{
  "num_hidden_layers": 10,
  "hidden_size": 256,
  "num_attention_heads": 6,
  "num_key_value_heads": 6,
  "head_dim": 64,
  "intermediate_size": 704,
  "vocab_size": 2048,
  "hidden_act": "swiglu",
  "norm": "rmsnorm",
  "norm_place": "pre",
  "norm_eps": 1e-05,
  "positions": "rope",
  "rope_theta": 48800.0,
  "rope_fraction": 1.0,
  "qk_norm": true,
  "attn_scale": 0.125,
  "bias": "none",
  "tie_word_embeddings": false,
  "parallel_block": false,
  "extras": ["capped logits"],
  "init": "trunc",
  "init_std_qkv": 0.0313,
  "init_std_o": 0.00572,
  "init_std_up": 0.0313,
  "init_std_down": 0.00422,
  "optimizer": "soap_variant",
  "learning_rate": 0.00509,
  "beta1": 0.95,
  "beta2": 0.99,
  "weight_decay": 0.0,
  "lr_head": 0.0104,
  "max_grad_norm": 2.0,
  "warmup_steps": 129,
  "schedule": "cos",
  "final_lr_fraction": 0.1,
  "batch_tokens": 65536,
  "max_seq_len": 256,
  "doc_mask": true,
  "train_tokens": 434500000,
  "max_steps": 6630,
  "dataset": "wikipedia_en"
}
Each number is 128 + 24 x the weight over its row's rms, rounded and kept within 0 to 255. Layers, rows and columns count from 0. Numbers have three digits each. The size before them is the row's rms in percent of the matrix's.

# k: layer 6 attention key, 384x256, rms 0.222, rows 260-375, columns 128-159
# q: layer 6 attention query, 384x256, rms 0.221, rows 261-376, columns 128-159
# v: layer 6 attention value, 384x256, rms 0.226, rows 256-319, columns 128-159
# o: layer 6 attention output (transposed), 384x256, rms 0.205, rows 256-319, columns 128-159
k260 095:118128141160128139122110125116099094099139104119126158093136136108145131078162108133167134187104
q261 095:171128136186153120146120121113137149086073144139139109140119148171154119201126147103164092120124
k261 092:144140143140097158133141155112134193136143117139153166156141148128139121069121110146108161145157
q262 106:112151137127140136123151152134137136121095156150113139116123143151130131143139136095111106122128
k262 097:127124131156156099141145076129119106134100172141154115155149160137123088095102112102119124099131
q263 082:105139122137096091116135168119089182111113111130127155134094152171122132109134124151123135144136
k263 090:123116147214102139090131168115128140125133157110121099107151133100128148098117174149123109162112
q264 096:089115119127101121132150118096106166124136136121128128121104105141113142058123178151154094150129
k264 098:142122136125142133172162134156092170111145162123140097134142132161128139129220129129135104149155
q265 087:162135164168137147117112094128099091135149096129147140121115129141136162127121099120169150113149
k265 096:152138136167137137106136137141118144160146159131135145063089156109121126112109154148152110137139
q266 106:108133133186095122113090134149115133137134062138148114164086114114145127124126103111129172131134
k266 107:121150150118106122148158102145113131136133153140112131127119134130113135125109127166152127101143
q267 096:129106145129070120089091150105137143086112100162163118135130134112152136105150110123168148144117
k267 091:124122145156095115099156176127113129126126079104174166108125144088170137082158141163111144151145
q268 095:139122119191133151132081117153112153105090095088139132132133124139109143146134135101141161150152
k268 098:127138124160099145128120087145161122142143113157156112122150136130130121176140131133127109182163
q269 099:141142107135106148151122132145094130092113138136066117115129131123136129118186116158118130157152
k269 097:151182116118125083144141136152103146072160139132203121091094121132165125108113159096130104083117
q270 094:167174125157139171089149121132112155123133139145124117088102114146175140122135117177130166148134
k270 098:135148106170111130086096126150113143168123149161116111085158176148124114140153129136132122160112
q271 108:170145146136101159200076164120110153154140178077128140111152120092128134095119129116093113085156
k271 111:122140133162143137128170078125084112153095143158127086080142156193172106097089171081144130120150
q272 107:141115125135086127127138103045141159100111145111155097180108165133138124136109117137151152144094
k272 102:160142150107133126144101079136171118152136096119134156101167150148142154156123112102098100112103
q273 106:149134132075138136151139123192114155128137135125114122160126115133109074107113114153123129141119
k273 110:106163117078106152151134099143166092192114108129154134130123123094181112122116150132118094096136
q274 104:139105146115148075122120132137128122123149140116112155121099106099155099107126141162116141146132
k274 099:112117139102134128095164112163165126133100174166153116153155119139113128111148090110148122158145
q275 103:175140171154092089114094166154100132170133113119141119155120104111131120150132098143103127143138
k275 105:141093139134098161125129099089144084182145117146081144138168141118146137131116133094197147107122
q276 098:089142148130107110145083086134124105140086105111137120128140142140163114139194124129103152143133
k276 099:106149102158124152119141126109132071156121140105160097125097138101143137154121135116102143131119
q277 100:156126064102139159179081119153125151110102114151152125064107137140117142158129121099131152125106
k277 099:107130123082098108120106085116138122112129153142128105154140126198153166117120124099115121097141
q278 105:073160087106102126123163110125130096116103110157144148114112098107075132150118139117172100156102
k278 105:136148120140144120105126098161119106117139109145099112121159109117123174138104159144125104154147
q279 102:122110094108142106102158105107118115099132110102151095083138122113118141144074141105139166119160
k279 102:127143131145142134110169141094114106094084118150107104129160153133125165103140130123109150118159
q280 109:177133130120159130139121126096147131145179086159089136097090123147093110136140174093101155135136
k280 103:182128120105157116113143154101138134080138129137119134101122133127166122133135125146118189135147
q281 100:119138126189111114147173127147155112138105164113130118143127068093087144130138122129174186105126
k281 103:149156094152154120112100123120108134137140116080118086121154117119107171072128106157110117115131
q282 108:173117083139150096116102110144149137116150124158108089095134085132152126142145122159139101120101
k282 108:140122120140178120139134163122114098101161117135108134199152170145148140162156152123135130129143
q283 110:124115134112111131127134137117139121159098131109144179132104078149159162111151134116086110157094
k283 113:170127152139182119125121098140180106102124128107163107145153108181121140159150127089140162157114
q284 102:098167141129151074156092125138151099112152104120109136110111143140135154136119140152168167114136
k284 112:120146123142136123132141110186120162105154096153132125113129145120132147121151153038104157141121
q285 105:137167058126112121098143101163116136150137143173102123122168166162182145108094160130118129113133
k285 103:135112105129130166132160131132108064127122084123081109101176126114133177150135150117140130128132
q286 098:132132124126137148086120087129170101111127148143169119147122118137112110124137122121159167115109
k286 111:161115123137165109121141163091138135148107145102131115134142141129138115157102094160151112125171
q287 104:126135141110133193130117124199088131114082153108151150124117137079118126117188143160140112135113
k287 105:156114115135135112123125102107124138150096072134118145128159141123146155154143087108095164116131
q288 098:151137108149093107125110134088135125116150088142118168121093106109161128113150141150134087140132
k288 094:170146125156156132146112123132126116087102127140160135120152114142130095172108116111070183142167
q289 102:174118097130133138135152100087161093099112138128153131109101169140133083142105094102101136130141
k289 100:099148131131100103107166152129125166134140165145140127138125117148163107149151139102130113101151
q290 093:063074119110115129150086148136131160142169107159088083119104097091137129112130132166143137158124
k290 094:132193087127113110156144119107118128136082148129120134120149149143157133168182129114167120094133
q291 096:157096108118107109151133141114150147117172111132116095106111097145159105120133175173156147128082
k291 097:159139139097151142138113100148155090138126131153079072114135147151137173152222153093100120124095
q292 096:134135142088136117185100161102139089128167077091101132148120139076127160147142156165122104119137
k292 095:099137173104100107134112122162115101125172190099101135159111139114148142133148169123116083110101
q293 087:185098161133109126144117132129143137077118123081163122146137087162141139127091173148137098117112
k293 100:153092093138170081160113116121157125096121099120096075156155118132146113155156083129130127154099
q294 094:104081141114123116149127103120138139124153128132123093132081115130139126059077187136169177164083
k294 101:082124128132136174161160146138170118160162144181077103138145110144120132169148139131131090130104
q295 090:151086165125133144113121106110124135165079089109174111106134119092110116127127124107101128106126
k295 093:106151125141124146120134196101113132114131131130112169132131151149152141156138124162198128166128
q296 092:140081083118139117121107125125110103145099118097113140106104132078146095154075142131118104162126
k296 091:099120105145127095127112097131121097131181133128159157102119112133198118099123162113156128122115
q297 091:124104122116080110125148122136130167129123123144122122110119124112131146102110115128130133138121
k297 097:169051074139157122131158102120098091155125129079110138139101127131089132152152138139140099074131
q298 086:096121139111142147146134146132127133130182098075109118127152137149151189107173154096130152130125
k298 102:071159119140164092143150156143132098110120119180111154105113118122114119148103131116114124113123
q299 089:129146115165127112107119065129137127130132092154120109115137120141149189134135102103152097148140
k299 092:161123138130123122082122193077138115092129149113154146094145109092132115157114140134122155141138
q300 090:142166132129107112117118182085146158153122135122125147111119112107143187117128180111138149142133
k300 100:090088134101105097176136148132113111111111145134108150158073093131100113130134144133150115155131
q301 099:130126139087123111115122144115107139139083167118119145146117148138122159103110147167100092148142
k301 096:112139098123120093167147172133154116112157113118144133124141113121115122200131099137169138119149
q302 104:170128152144140128111111095139155117119088135125189150145178174117107104118108097122133083086124
k302 106:152141128120147150154128113118115139122109126144144110129179083068135154108115132168113139110116
q303 105:073154152141117107110110147156116123094127125149117150134122122079161088159092122153099141115146
k303 107:096130162100139120140103158121142127121124168163152095158133089157113166118103120136096095138137
q304 109:137121142193156135117093089144119138118076126121130172108135130107141120124131123116187147114128
k304 102:122112146134115135101106107169108126148130135150164124129116152128126185117136111117142093128143
q305 114:070140159084123130112120071119161115155133160124102160146087149140105091130136068131121139120145
k305 111:102134135124145106123122103115113127137188136127122098127157146090123096132131139126136114132126
q306 099:100145082113116125075130116067125135144129145175155110073101101150120109131144149114097122121113
k306 110:151155123147085156163111149149086135151125146101145128152111134140136157148123168118160111159089
q307 105:109107116135112149137118141138146094094146095132114127105116156164111121147105158180114097082151
k307 110:125077139193114106133150097115107076144132119125175115182175134154129100067069112094116100120130
q308 105:114158156176177122159154098119132132084129125137137160158137141114120124154119114156154109135122
k308 104:178152071124119129164168059147133127099099165105148083148110127174155110120121096140114114081132
q309 109:131128152105116156114143109158139079112117147104152134151151160149127123147129141095165198092136
k309 104:145115142135105170150124160123181131117176143142110155145126129102108089156069117142142130126137
q310 109:129132153105106112109169146131156176141101160142109085152089101124132131110134137146145116103166
k310 105:136129131190083109145120140124137163105136191125101096103133158117087139142201126125098122125162
q311 105:111122073127135096115163145131100114109117116132123143137150165143108147131141150129154127151104
k311 110:136149114138117113139074088144094173120091147110154108111112130108127099101116118139112121119126
q312 109:093169151121119107097119157153152151160117112136119150140139125117117097119131126125156102132141
k312 106:144120167076112122170102139104119109116136154114116122152168093109154109108110103165128196142162
q313 104:176140109128156153117156182099104124110098172125107130173164132132141135146091149117115083136103
k313 106:113115131128147111120113139129137133139082164138097146146145114121146121151099104114137079141140
q314 103:164193125135098116131146065122113139134138142154153136106130130095154145150119149135136105147140
k314 105:141141119087119150174164156140120116096132169135137142131071157071114158140108108133170146122113
q315 106:151146130110141105072117131088082143067131121114130127145095107130107139098148140107111167129129
k315 099:143118109148110160132127091140129120137114114168110089152103160183104138142131140122068104084117
q316 104:117134128133129162159168124158119159111108119094142126117139148115088104165146128130138113138120
k316 098:109138205106120164121134109115085127099118141111158158156145119132150124116101121121159154132117
q317 106:137193140150143096111066148116154135124142140112157119101092145119124136098139100108136110150117
k317 104:104111154161121093150124128151132167133119118125102101151100113135150121160159118164083135179135
q318 095:143138140107135113146142135104125102171175109124151150134088130132102099116137109106094141115139
k318 106:183144163091097107171137143088112127110092150126128140147123132126115116121147092123148148137147
q319 103:154097156159134147163131117145130131116104101120173120131089167111136112105129170117086139087132
k319 113:124127098141145095120169101134185101148121098121155150095129171132173145145123099134113149165153
v256 093:137119142134109118172119118107095131174149156096132119117129102140166125156109104150107132148105
o256 098:150088139136099121124130127138178075146137113124112125188097139104143091146155168113139118117130
v257 094:118145136107127108115144128084148164167092147114126097143113119075150165100146146142153108147143
o257 095:090099153158141129118124134121147138146123146128170092096148151145102139156150156114142131122088
v258 097:161134110173169135148124106106141112113128157163103116171108102135159129162133126116120146077117
o258 103:141156105137107112134171118155135078121111128127199127164108115157133121119141094113128139168158
v259 095:129163138130142107085103138214125145106148136140144122156116172120143139070121077125095124091103
o259 100:146128146123108113158166100120096131176116164154148148132123137099179135126127104155135112116093
v260 087:120114137127162125147158104114158140134146143162129111142118102162160088152116128144077159133132
o260 093:103173110097093158118075076193148151107094121108088137119141183097146101133115109129147122142184
v261 081:121136123111156126138139148112118140082150160165158132154158097118091140116132143125138090108157
o261 089:134133130095142143146136084169151082184122127175142116118117156097126134142118128136162140142174
v262 090:139144141111137109082139147179103111087132119158111133113107135119133093158196119094129139137163
o262 092:128123191134090175154109148149112118183103151110120137104157115149190141153080125190101081127130
v263 093:075105119101124116113106105150106154160148097125150157114150189124160094102125145111138132157153
o263 097:125149125144130127138125119127122094110107123083107126120131104147124130108147089157113122150068
v264 088:126113133108095136117084127157103126123139151143111098136098141091137110178122115136082154157127
o264 093:171158094146115168213153149157114099161097085139157171119167108143132130115163104128149097095143
v265 094:116120098145112093119150127112129097116136105163141116099103141119104098152132124130175116159089
o265 097:166139141126141153082118155100147141118118130194163138154124119116155115097138127106127137122144
v266 096:129121113149103140170170166146101140084154118161116126134106145129132090129134112142154181100158
o266 102:119145111104106107103178118125133126129122184154135145126150163116130149153124131132099114138166
v267 095:152136120081075134129080127149127145116140192093107137133103123138135156088131147130132131144139
o267 095:157114146117194121126126095122140113170136146139117132141139151121107123129128129136113091134164
v268 090:166137121122155063126143101116139128148114110126091114105137157104110139123133151138121119157174
o268 096:105104150189136136101159131161138119122135155053120170135131114166136123117149135120129189130117
v269 089:102125099136132153121125146109097134134168139102106097082163134158143140168110146151101080116115
o269 096:162112152102125088070142134147077126124117141138131140159117109072136134125132131079107112150130
v270 092:124081143157142132125129108126139135149090094145121159112156104093129151204157157131102159131122
o270 094:141123144133132113096132103144155105141112181111107123131135108146147094112103089083156131124129
v271 094:131094107110133144142138136116109145127127060139093109111115143171123103144133119080102097153154
o271 097:133142142102135160104151137113115132105106172149124143101127114159089147117172105121120132111128
v272 093:090135139135113107105154103108185086177115076136136131123150141162102124151138176136165103143113
o272 095:112093132153111119107119132089129147140156073120121164097132131095154085138126091107137125118133
v273 092:159123159135090152134161133123114097135134105146133146123170147160157165144094127103152113129147
o273 100:091101138139124110148093131142133112126106115134133164153060103107124149165146109112145117122126
v274 087:183127109153132175138131144132160148123149147128125148115119114175133115101125142131134117124142
o274 089:137125151119149112123131158148091148123160161083162103132102099149127119128107114120142118125146
v275 087:116132117135123130104164048100095098119140140149123133171161145135121105181130095136148097152132
o275 091:171111146157101151153112167135113131106179143116120178119169168124159125158158148103105146139137
v276 095:140133149115157154148101084142140127099151132186165122136152153132148180105156132159159121092109
o276 101:155108122124119123117142146109072103100117115119117104126082142111132103119164164146146152127104
v277 090:145124105128115133161153158143108135148094120141111083126115155105131158123134178111101150110169
o277 101:156167147139141130115095148163141178139105111157169109142114098119100108130097101128147144135098
v278 094:180114128110121124180122129129132153137105135156146111171137145123136128133143123093165153104128
o278 095:106164130151095167112148149154121124118099131124133073076139104120128131132095104121104128161129
v279 082:118100128142105084148130112107148150115133120130125112127138152117120154148156154124108132131105
o279 090:171160106088143166099111161155130141171144116144132078127149126155122157120108149132117127167135
v280 090:132159140135163159125151131113114089112126127099129138127109149049100144093093130125116093117159
o280 094:122102090116090129158146107149145123122125155170140156144111125149137150149128099083126151076131
v281 088:108127158121114114112112141120104105112122141097127141120156146122134113147152141116160119088093
o281 094:144144109107125122109110140075147099127125116196119115114153130145137171093121146142094137137150
v282 087:112131095106135151181085153125111107091062132097107131093128116109092135123115092092085115167108
o282 090:094145098170139139090136107104159112120122141178102110178165101117175097105079128140166158119102
v283 096:153089139110141118147129120093105110154177174134124114148109154096163140115166112120153142134087
o283 103:080114158119137126127122132118160151173125102097157146141140143134131149106106105155130160121166
v284 094:160159085127130118120172128097106086153161124173151093133145136107117091151153139137121156116161
o284 097:114138151148127153122073131142138151110100123129190110145123136148143140138116137134130106132088
v285 094:157100135147112140076126144175087101141096157121150132088121117113146082108122177110141087121081
o285 096:159171175088124131154139104113142136139141130121162142125133121091110135116130139130077124124156
v286 083:127120142150108122106156081097105115133178098170133098088148117118139145152126140119162106097177
o286 091:142136118137135113090125162146121129121156164061150128133127146141164143138147161135141174147132
v287 090:165136112107097135142103112106125112128080160114128078094149131132136156130132135149146150190120
o287 093:144118156150142149159095133135151117120103076086095128115106115115084115150127126106134087096148
v288 092:136111138153156119130178172157154159117128109120131118130134144141119152135111124150091112156148
o288 096:125111124172125150112123099133118127060167120120136102109118126113142168145124130111137173143171
v289 096:126128081119138122105105135144127138150095138121123145168093118140120124135139147117094153159137
o289 098:146147110103126171110133092092128148080171125116182139155185092143094121135121111100088178087091
v290 097:117174119120113125123177146137154118113103151128141155131128100148160140147113151139084126173161
o290 106:149149113094108115115152139146127131161156147124085119140139110142111103118150112137132062103116
v291 089:132132135158147127105123146104112118099150143150156149095157107117150131129112154144130147152125
o291 091:122159136165121157143104109097155094110126115110097084105099145148125087109101111107116070095169
v292 093:125143076044084139130143145095140133147115131140116130122086079147120174120103137155120116104135
o292 096:136100157155126086134113105093146112087126164120135123153174124127106123167118155127113117151135
v293 085:115162110118082185143105121105140109149148095152179180101097108100134115153098145124132157114132
o293 091:113120151108139108120125153108106113083133116126116066192134141087149102152100151127107096131153
v294 096:140095125127115143095146119106094157132112119138094144109121112119098119139128156142147097140126
o294 097:143154165121157126153106111142113130130170134099130143156095091098104125168133114111167132167121
v295 091:147145120175177152125174089139149158140117123140130092130118124109177103141142158087124093127149
o295 096:098125119113074120081146088106148150133119132123120080128145133139141154102189074183115136145122
v296 092:168132092150153107177114106148155118132161166107148144154113121128102102130112129096153141152148
o296 098:107166120110156127103147180122093167117133154109074140110113156162117110202115093140131111118152
v297 093:092119120153142115145164127077108139147103127144158150153094104134123100078121136137089134140140
o297 098:105101131080108097118141112108112152111123120109195121142153114112140089102112143117108118113186
v298 098:108125086100134144105125149103125133122182143091110173077117112127172105130141134142122097113141
o298 099:160092138117200145121117131137119146099145111169110136075116108142118113121097123125118102132124
v299 095:140112095139108156125182170158105144078136112148133136116108144108102121137155121132086171172112
o299 098:143137144167132109097157152114134123162126133145107122111147154144138131141129151113128134122152
v300 093:105112117169145137105115147147126139143133189115159120156139147114118133130141150147175118097085
o300 096:150109146122104140092123091110127129166148106132177124111108143136179106087135118076136150143116
v301 095:173113127130104155147087122125130086115151170132134126117104081129123153174121113168155125152100
o301 095:085144113120143139158153097157116145117114074136117192130144143134109116170126139160097152146136
v302 093:165163114146063120138111117108130098107153159124139135114113182073161137111178127122166160138108
o302 098:110134097143161127109136133120092156148128125134112096143151109119111110139156128182143139141148
v303 094:111100114097105160118124089121128137155118098105101107117125135137105123144158145145099130090121
o303 099:152141160141172124094128114173127102147135112116166130123163133133140095102157122132150099121143
v304 091:123118150133120152146149149118153171127124153165107136145153124151144150150121110123158178141145
o304 096:080119104114132092087113143117107124103142126101122139113088147086127098107102127146140090094129
v305 092:092157147121113143123103083139118157091157119132128160123139127102132159127139156114125119143130
o305 098:099103148130120147100131153066068082153137161118141115142143123139093130134073124153140129130121
v306 093:151138149124135121131133136128113149125084156144145115137143167129142115145108174167068099124100
o306 098:107151116127113153084129156136104121103147111145122144110118112143122158106117090143162085159143
v307 099:093117115114098135134140151131135129095130150139087154136132127151125106144135120158123122107152
o307 096:124138117123132134109106128140107161104131125104116148138157169093111164101127139125148149154089
v308 088:133140158121182100120112107112138116146158112112157150169120127147107157144117096151114155153138
o308 099:126078123154110174161124164121151134118132134114113131148099128105112128127122142108099141092123
v309 088:130128129136159128138126143143129155104135122182101105114163119160160132122120144123134171115121
o309 093:137165122143110113156098151117143117136115150141154146122106132066118161162125094131132179147146
v310 094:148072154110130148129103124133129106127123109123131138144097128119108142118139135099176128137107
o310 097:100074090137155133103115115086138179148152157156101127100145154164159160110111115123177129133138
v311 089:068120100158102149114130103167102167107137099135129090154140145170141150141126081146122128059119
o311 093:185130103153134101138137134103143114104186119138174135120102148092158093126091132170122135163159
v312 087:110137109138127164117153110120144148140126132127090128141140120161136117115152109102123101091130
o312 094:122116171143088120123150120140141130109151093145128123124108134090117102133133115102063164093093
v313 090:123120131143156171171133114176180131102135166114139116123131098167146164123147168131068099148133
o313 093:114159112123131140161096114149142116165105128124124096110106151122108139126134100123169116121112
v314 089:167113105063100132108112131131171164099083157137122115108137151137112143106158155113076176083130
o314 092:142139132177170098162123120137132118131113146151118124156148129144131097115158085135119168141117
v315 093:106113103103113110143081151132166125095134124130138112053137119130132141125147130078183097137127
o315 100:110100115124142143129089100151149145156127126134111131179161130108105132141103144158094143137162
v316 088:169099133089132115119114150130133157136103108118142158139105117075159124139166101160144141086112
o316 092:143153161184105134150117135171145160101118142142085112123148134125126157133088145126133133176135
v317 099:112144120114118159136164101142107147121134100119149096130130118168142128143119129137134132138114
o317 100:136116101132139116077086138100161131177125147126151121125121098095105138150147099071119042143120
v318 097:140109158139108095098175143113128124117124119134094089150109135143101122117129142082110128186116
o318 098:131111096099123161153105105118091137099141133165118105150150161163154119130082095136132157096158
v319 093:160138100116164118125157160118129119127133122145145115174121129097104117156083217137154118094113
o319 094:097155138127108066116113106140121141131128143074112090171130132134112176096138091162105143154121
q320 089:137118124133090131159137161138108086134146108135109125106141142119090129093136132158089152148117
k320 081:135144160121140120163124098148124186061134108151144132138137090125132114124121088145119094107124
q321 101:098124066110106126127093181082117107137109120121120128103145101108125106135126182112108084140109
k321 100:142139131102134129163134129130103144101174125148133088162160096133129176126150131161158122113123
q322 087:119144139075072111123156161101154114120131116118116137143129112120095139136139172146092142127138
k322 079:153137139061153137183111129133083164166136122156124113131153110128132134132131107136070093116114
q323 089:126080097157085150116139108174124153132148120180136161100135119136123118137100142131112113141121
k323 080:103156170138100174132124117136154134120113115177100164165125137091151148135097096131101145206098
q324 093:089109102109098106129137124152129102102118097138122150136115110102154092148124173114137137127143
k324 090:134137129121133155167133124135089136117148102158116131197135110155108152138151115138158067118098
q325 081:130156105097162140113121128161110137146129144084141148176125139103137107120134107150142122124171
k325 095:092127127134121079160179146085154105078165169113139138131108162106130149146134141119175161157132
q326 090:143132091148116082116122132123118127102107118145109130138146116126106143094178099131142080119143
k326 095:146109139107090119176128114147151155083125146168159110135119138145138131141096162137170125135092
q327 084:114127115096091145087172081134166094143092159130111101116116112131127092118068116168103123126135
k327 085:116103123126146157164174130142130138148161123177114111084119095145120111128111133143111137143098
q328 093:117150152111102128109130149119117117135063132139144110096152094163141117146120117153128102138141
k328 091:165093122158138169086123086152097132105108143160091110151112120103133155119109166133149155067140
q329 090:132144106158160170113100138147114146131142128126134158183136118160126137137108147152151144121125
k329 088:139148149078094146108112127103134085112144125115102151135143153142137136102163086122127135132169
q330 094:061118132160127126163121152143148101081128131108134180157096097116128141102136158122107162129109
k330 096:101176157126093158121152140088108119146089133102159150105125121135160099147116115102115117192147
q331 096:087149110105134112110151121143141149121136144141150170149096129119139113099119148096135134110129
k331 093:122085112113171109134132122148131156152102136075123139092106093096099126158122112148136141107157
q332 093:128121118093148123128183112118142098123135121150112113152160145126141100107111154099090104105142
k332 096:152112081104064097137132106091120151144149109152134144144117137142082120099152136128091098093144
q333 091:137099133145157122147119146121115123107106117095173112132122131100149117163166122119124152138115
k333 095:188123124140119160104117137111122136196123114131116125110147133120169138169110140102103195119097
q334 100:143123141097099172133104149055119087116144143151143124141142135135177133127104167118131112104129
k334 102:142126133140118153104113107170100167124091095107155130107121113145155098098143152138152164125106
q335 096:182196138156089138104151119123089127130123147100128161157092141165160134131101153124144128144159
k335 100:098130145108118129109108067096115127139100125110155129115143206137165138124143108143153110115101
q336 097:099133136120128130133114124125123143134163174090151146109089113108137142098119121072101117133149
k336 099:129144139132152093182141117131159078132124127130127129089149112137117135110148168135105121142169
q337 099:140105138115143092106108118115136173155097125156133069080135140120104108110107136192150135125073
k337 109:163069172131122132122093102119136110123130147108116113122138115131129164116134118160120127152148
q338 094:165089119141151176157108170166102137173135117113138120142146146130160162077122135162145137127113
k338 106:108132153140098101100155132075132119096118128132139094134131112130159142086146141114124132134135
q339 104:087121087095152112156137123098151125159112140125119125112117125134114130155112093148160131148110
k339 108:146196114108146130093145113096110097150146117132100148132096122091130169150165153147161177117152
q340 099:142136137120147126149140061096100166101087119120155140077151156157113157174146174141159113073111
k340 102:118118122137139118122078131123143137138113166124131125125163111133137092130113099127118149137170
q341 101:161138106098129118096149131130149137082177130130129142069122131131130134132149173160149132134143
k341 101:156112131147113152152153122095151164115150151128118118134136115103117148147075146130086096145122
q342 104:151115089092068110116135142147118107118130137157142106133143092119141102146121157164132164140162
k342 110:116129099139125127134150135135092138104164106106098106087107120141159154123147171135133164137115
q343 105:151138154123118136147138126153126102168087085161121125134076141121122132098068134159126117137121
k343 112:111126137126089115113106167116148134100161111127088112143097149127124170123144151106137076138129
q344 102:119137153099147153117147113141144121131105113129145143123103131131155120155095124097131116130118
k344 104:134129129158137102123081112151101137145141137121128128140153109172118166091127105131107072132149
q345 101:107105138123174129142125131149144115135121132135139143145137125148142164119155112146105156164145
k345 107:083153083127124148084104128128158125109154135125126111130136133136174149106121146108122141096115
q346 107:136114106137167120159129111143151106129098160104140185057106096186136114139131131112117150109144
k346 101:099133100108111130151102137120149149122144116127116132127133139129124123133130150088135135149142
q347 105:110134113165109130120137082141092135136172133168142118149150164118143140129106089096143178150122
k347 101:123125078105104113113101125142118132145100103103175134084142132101154151129149134138126125148150
q348 101:131135121154154116097133157158155157134097121137118123128105108121122121101131122114141132143157
k348 098:107147151085125104111137138123124143124129117146106173106102122140118088107147160112116111128116
q349 106:086149146137110152134140163154133145123101164117124139159089136115165115098112137142153125116077
k349 101:106154177115158099102127103156140112126132167114148118116161109131144088157099112161130129128166
q350 103:121111101108117150142091147137116120085147123160134107118097119139126133104075135111140091154137
k350 098:136127124128090157132165141092157159126094170122134132145098113128131109158141109122165141148141
q351 109:089148116104156185154181126166130119154126109152087156120097130103146093132133146137135108126138
k351 111:065113092106146174063134141146151131158136098143104074083128144080115146124151158106122162136118
q352 086:125101139183134137133118162133102156065138108158108156109100092109097113136123141120132175142146
k352 084:132123152142132117161064100118131100122149149129147152158131142131124142102144120097134071142109
q353 101:158160148179143124114170110141134128089151117129151150119111122139142150101134120057105147157095
k353 090:133130144167170140113173167147160119145188148097123138151131112153106126119128091120116124096128
q354 089:158121151179138149131148141168132112079124148105141136108134150137084134126079112122120143126092
k354 085:098145117138131105120163140136109102145154132119128112148129153141172154128106129108116098126126
q355 079:150109136133142102107113114146175100088126155126142119108124132133167149163138103108127126162077
k355 093:109174138164107120099108142097150124131149153112082128106164129138185098121119131113106146111132
q356 087:156174118137156129145133121105131122128111126093156144107123172160149122102169120110069157112113
k356 079:083137135114144135116119159132158117104116120122107158117101118118111104146142058099116111154130
q357 092:139108169103139119113133095151074139132160166139091092147131173162131157139121062172120126116107
k357 091:184088153095113140129153150143137152149103110118109110134146139138108099136133137119072117135158
q358 091:127120120121099127110144102154142162138144133176085135124130095118136086096095121158171153141153
k358 093:169124118096094132176156106139153104129138079094081101143126142130163183152119121113150145148111
q359 088:121121106079106114120174157140084104132127112131121125129106116069159142130112134126158135111121
k359 090:148146122142108128141157144153114122124114105084112124135118106162161115135132121107135135128096
q360 086:161125134125119138156171122191149096095151201118112128172135124112131108143136119135120112127123
k360 092:098103142118091129146141134102166110114112135165095117128135107112153121136098146142126114146119
q361 086:074136136132091112112168099147150107136098130139151134123110101122134127156118119142140116153103
k361 097:147131163111122139138130146107119121116192158130146138134110109130110102115107137128145097098107
q362 088:111155161177123125098142125102149129120103113142201164136109180124177112128142134116143178144131
k362 102:128191116138087117111115127095138137109145140142155100120142163121110139150128113145105124149144
q363 090:137164095122121134109124128076095115149137091134170125106122134148149140116115130171145169150113
k363 093:137135158140181103151110143150091142144073140103116146113087127134148155130113165141141122110136
q364 094:125136160142136155145105117090163096165113159133140140140107150117102134073151147147121147166136
k364 101:117136132161180153123126114133122094110121111117141125140140129136106109171140088157142148132109
q365 101:174139108154114144085127124164117154086172125139140133129161148118120120143128145126125146118120
k365 095:142136109102117129152098102171113081148135138136115100163176100139132132121127139148145134113118
q366 096:103136101125129102093127096115169158127120122154153126137127152151138098116113107087129136107124
k366 095:133164157174099160128106119089112147130129124134113130084173112123135116110103148128137091115140
q367 096:088123110087113124146142104130129133148124103145138140150094085086151125133137137125133138141131
k367 108:059127161119142108120133141119099168140159110132108144137127133136109127105137154157139137099135
q368 103:120140143132111124172147141137110113097105110157139150144118141149119143141114120200115093098150
k368 103:151110116152068131144114125150095162138130157155145125119088132161115139155095120124154118122122
q369 108:152132095128158159123094081120127168135138128154134117161142109090120141112135134135137132141099
k369 103:108136133100118126142143128144138094057139131158132127168142097111142128130152160124112134118106
q370 107:142103152131107158111164107145138173142139132120138106094152103155115083123116099088122111105173
k370 102:127163114122110116118119158102197127211102146120106157093129109153106136100109090136133090106106
q371 103:127134077115154142110132136075175139102113145118162178123105164146168108141127103147163179088127
k371 105:139100103117147133159149147133176173113160152138092138132157143151125135119150141139090117126141
q372 099:100165119104112115145121106131139099107140123107111135087125169118120115177125123093150063124142
k372 103:092121112152108140162128164141141133123164084190089115114104122134111156151106141126140139140123
q373 106:162100183126094123103140102121149124070111129124145134124104168129135163111163123100122138056121
k373 107:152105135149095149123156155159113111161137120131118115092123145142133141119121149176103148127154
q374 101:127152121138156137109127111123138132143122151132143127111146136117131102099103152121144113134124
k374 104:175116127104135115143140111143102163149139103156117142127131116120083136123101085113118097077100
q375 105:103103130100144140102177110170149149149156138160119138114105156144138118146138140140088108133134
k375 107:118135116142165134128083203183082135139158148107152147163100141081114140117112121134102133101145
q376 100:126092139140127083096135088141127146142148139098080141112113131131156121104162116124152091128116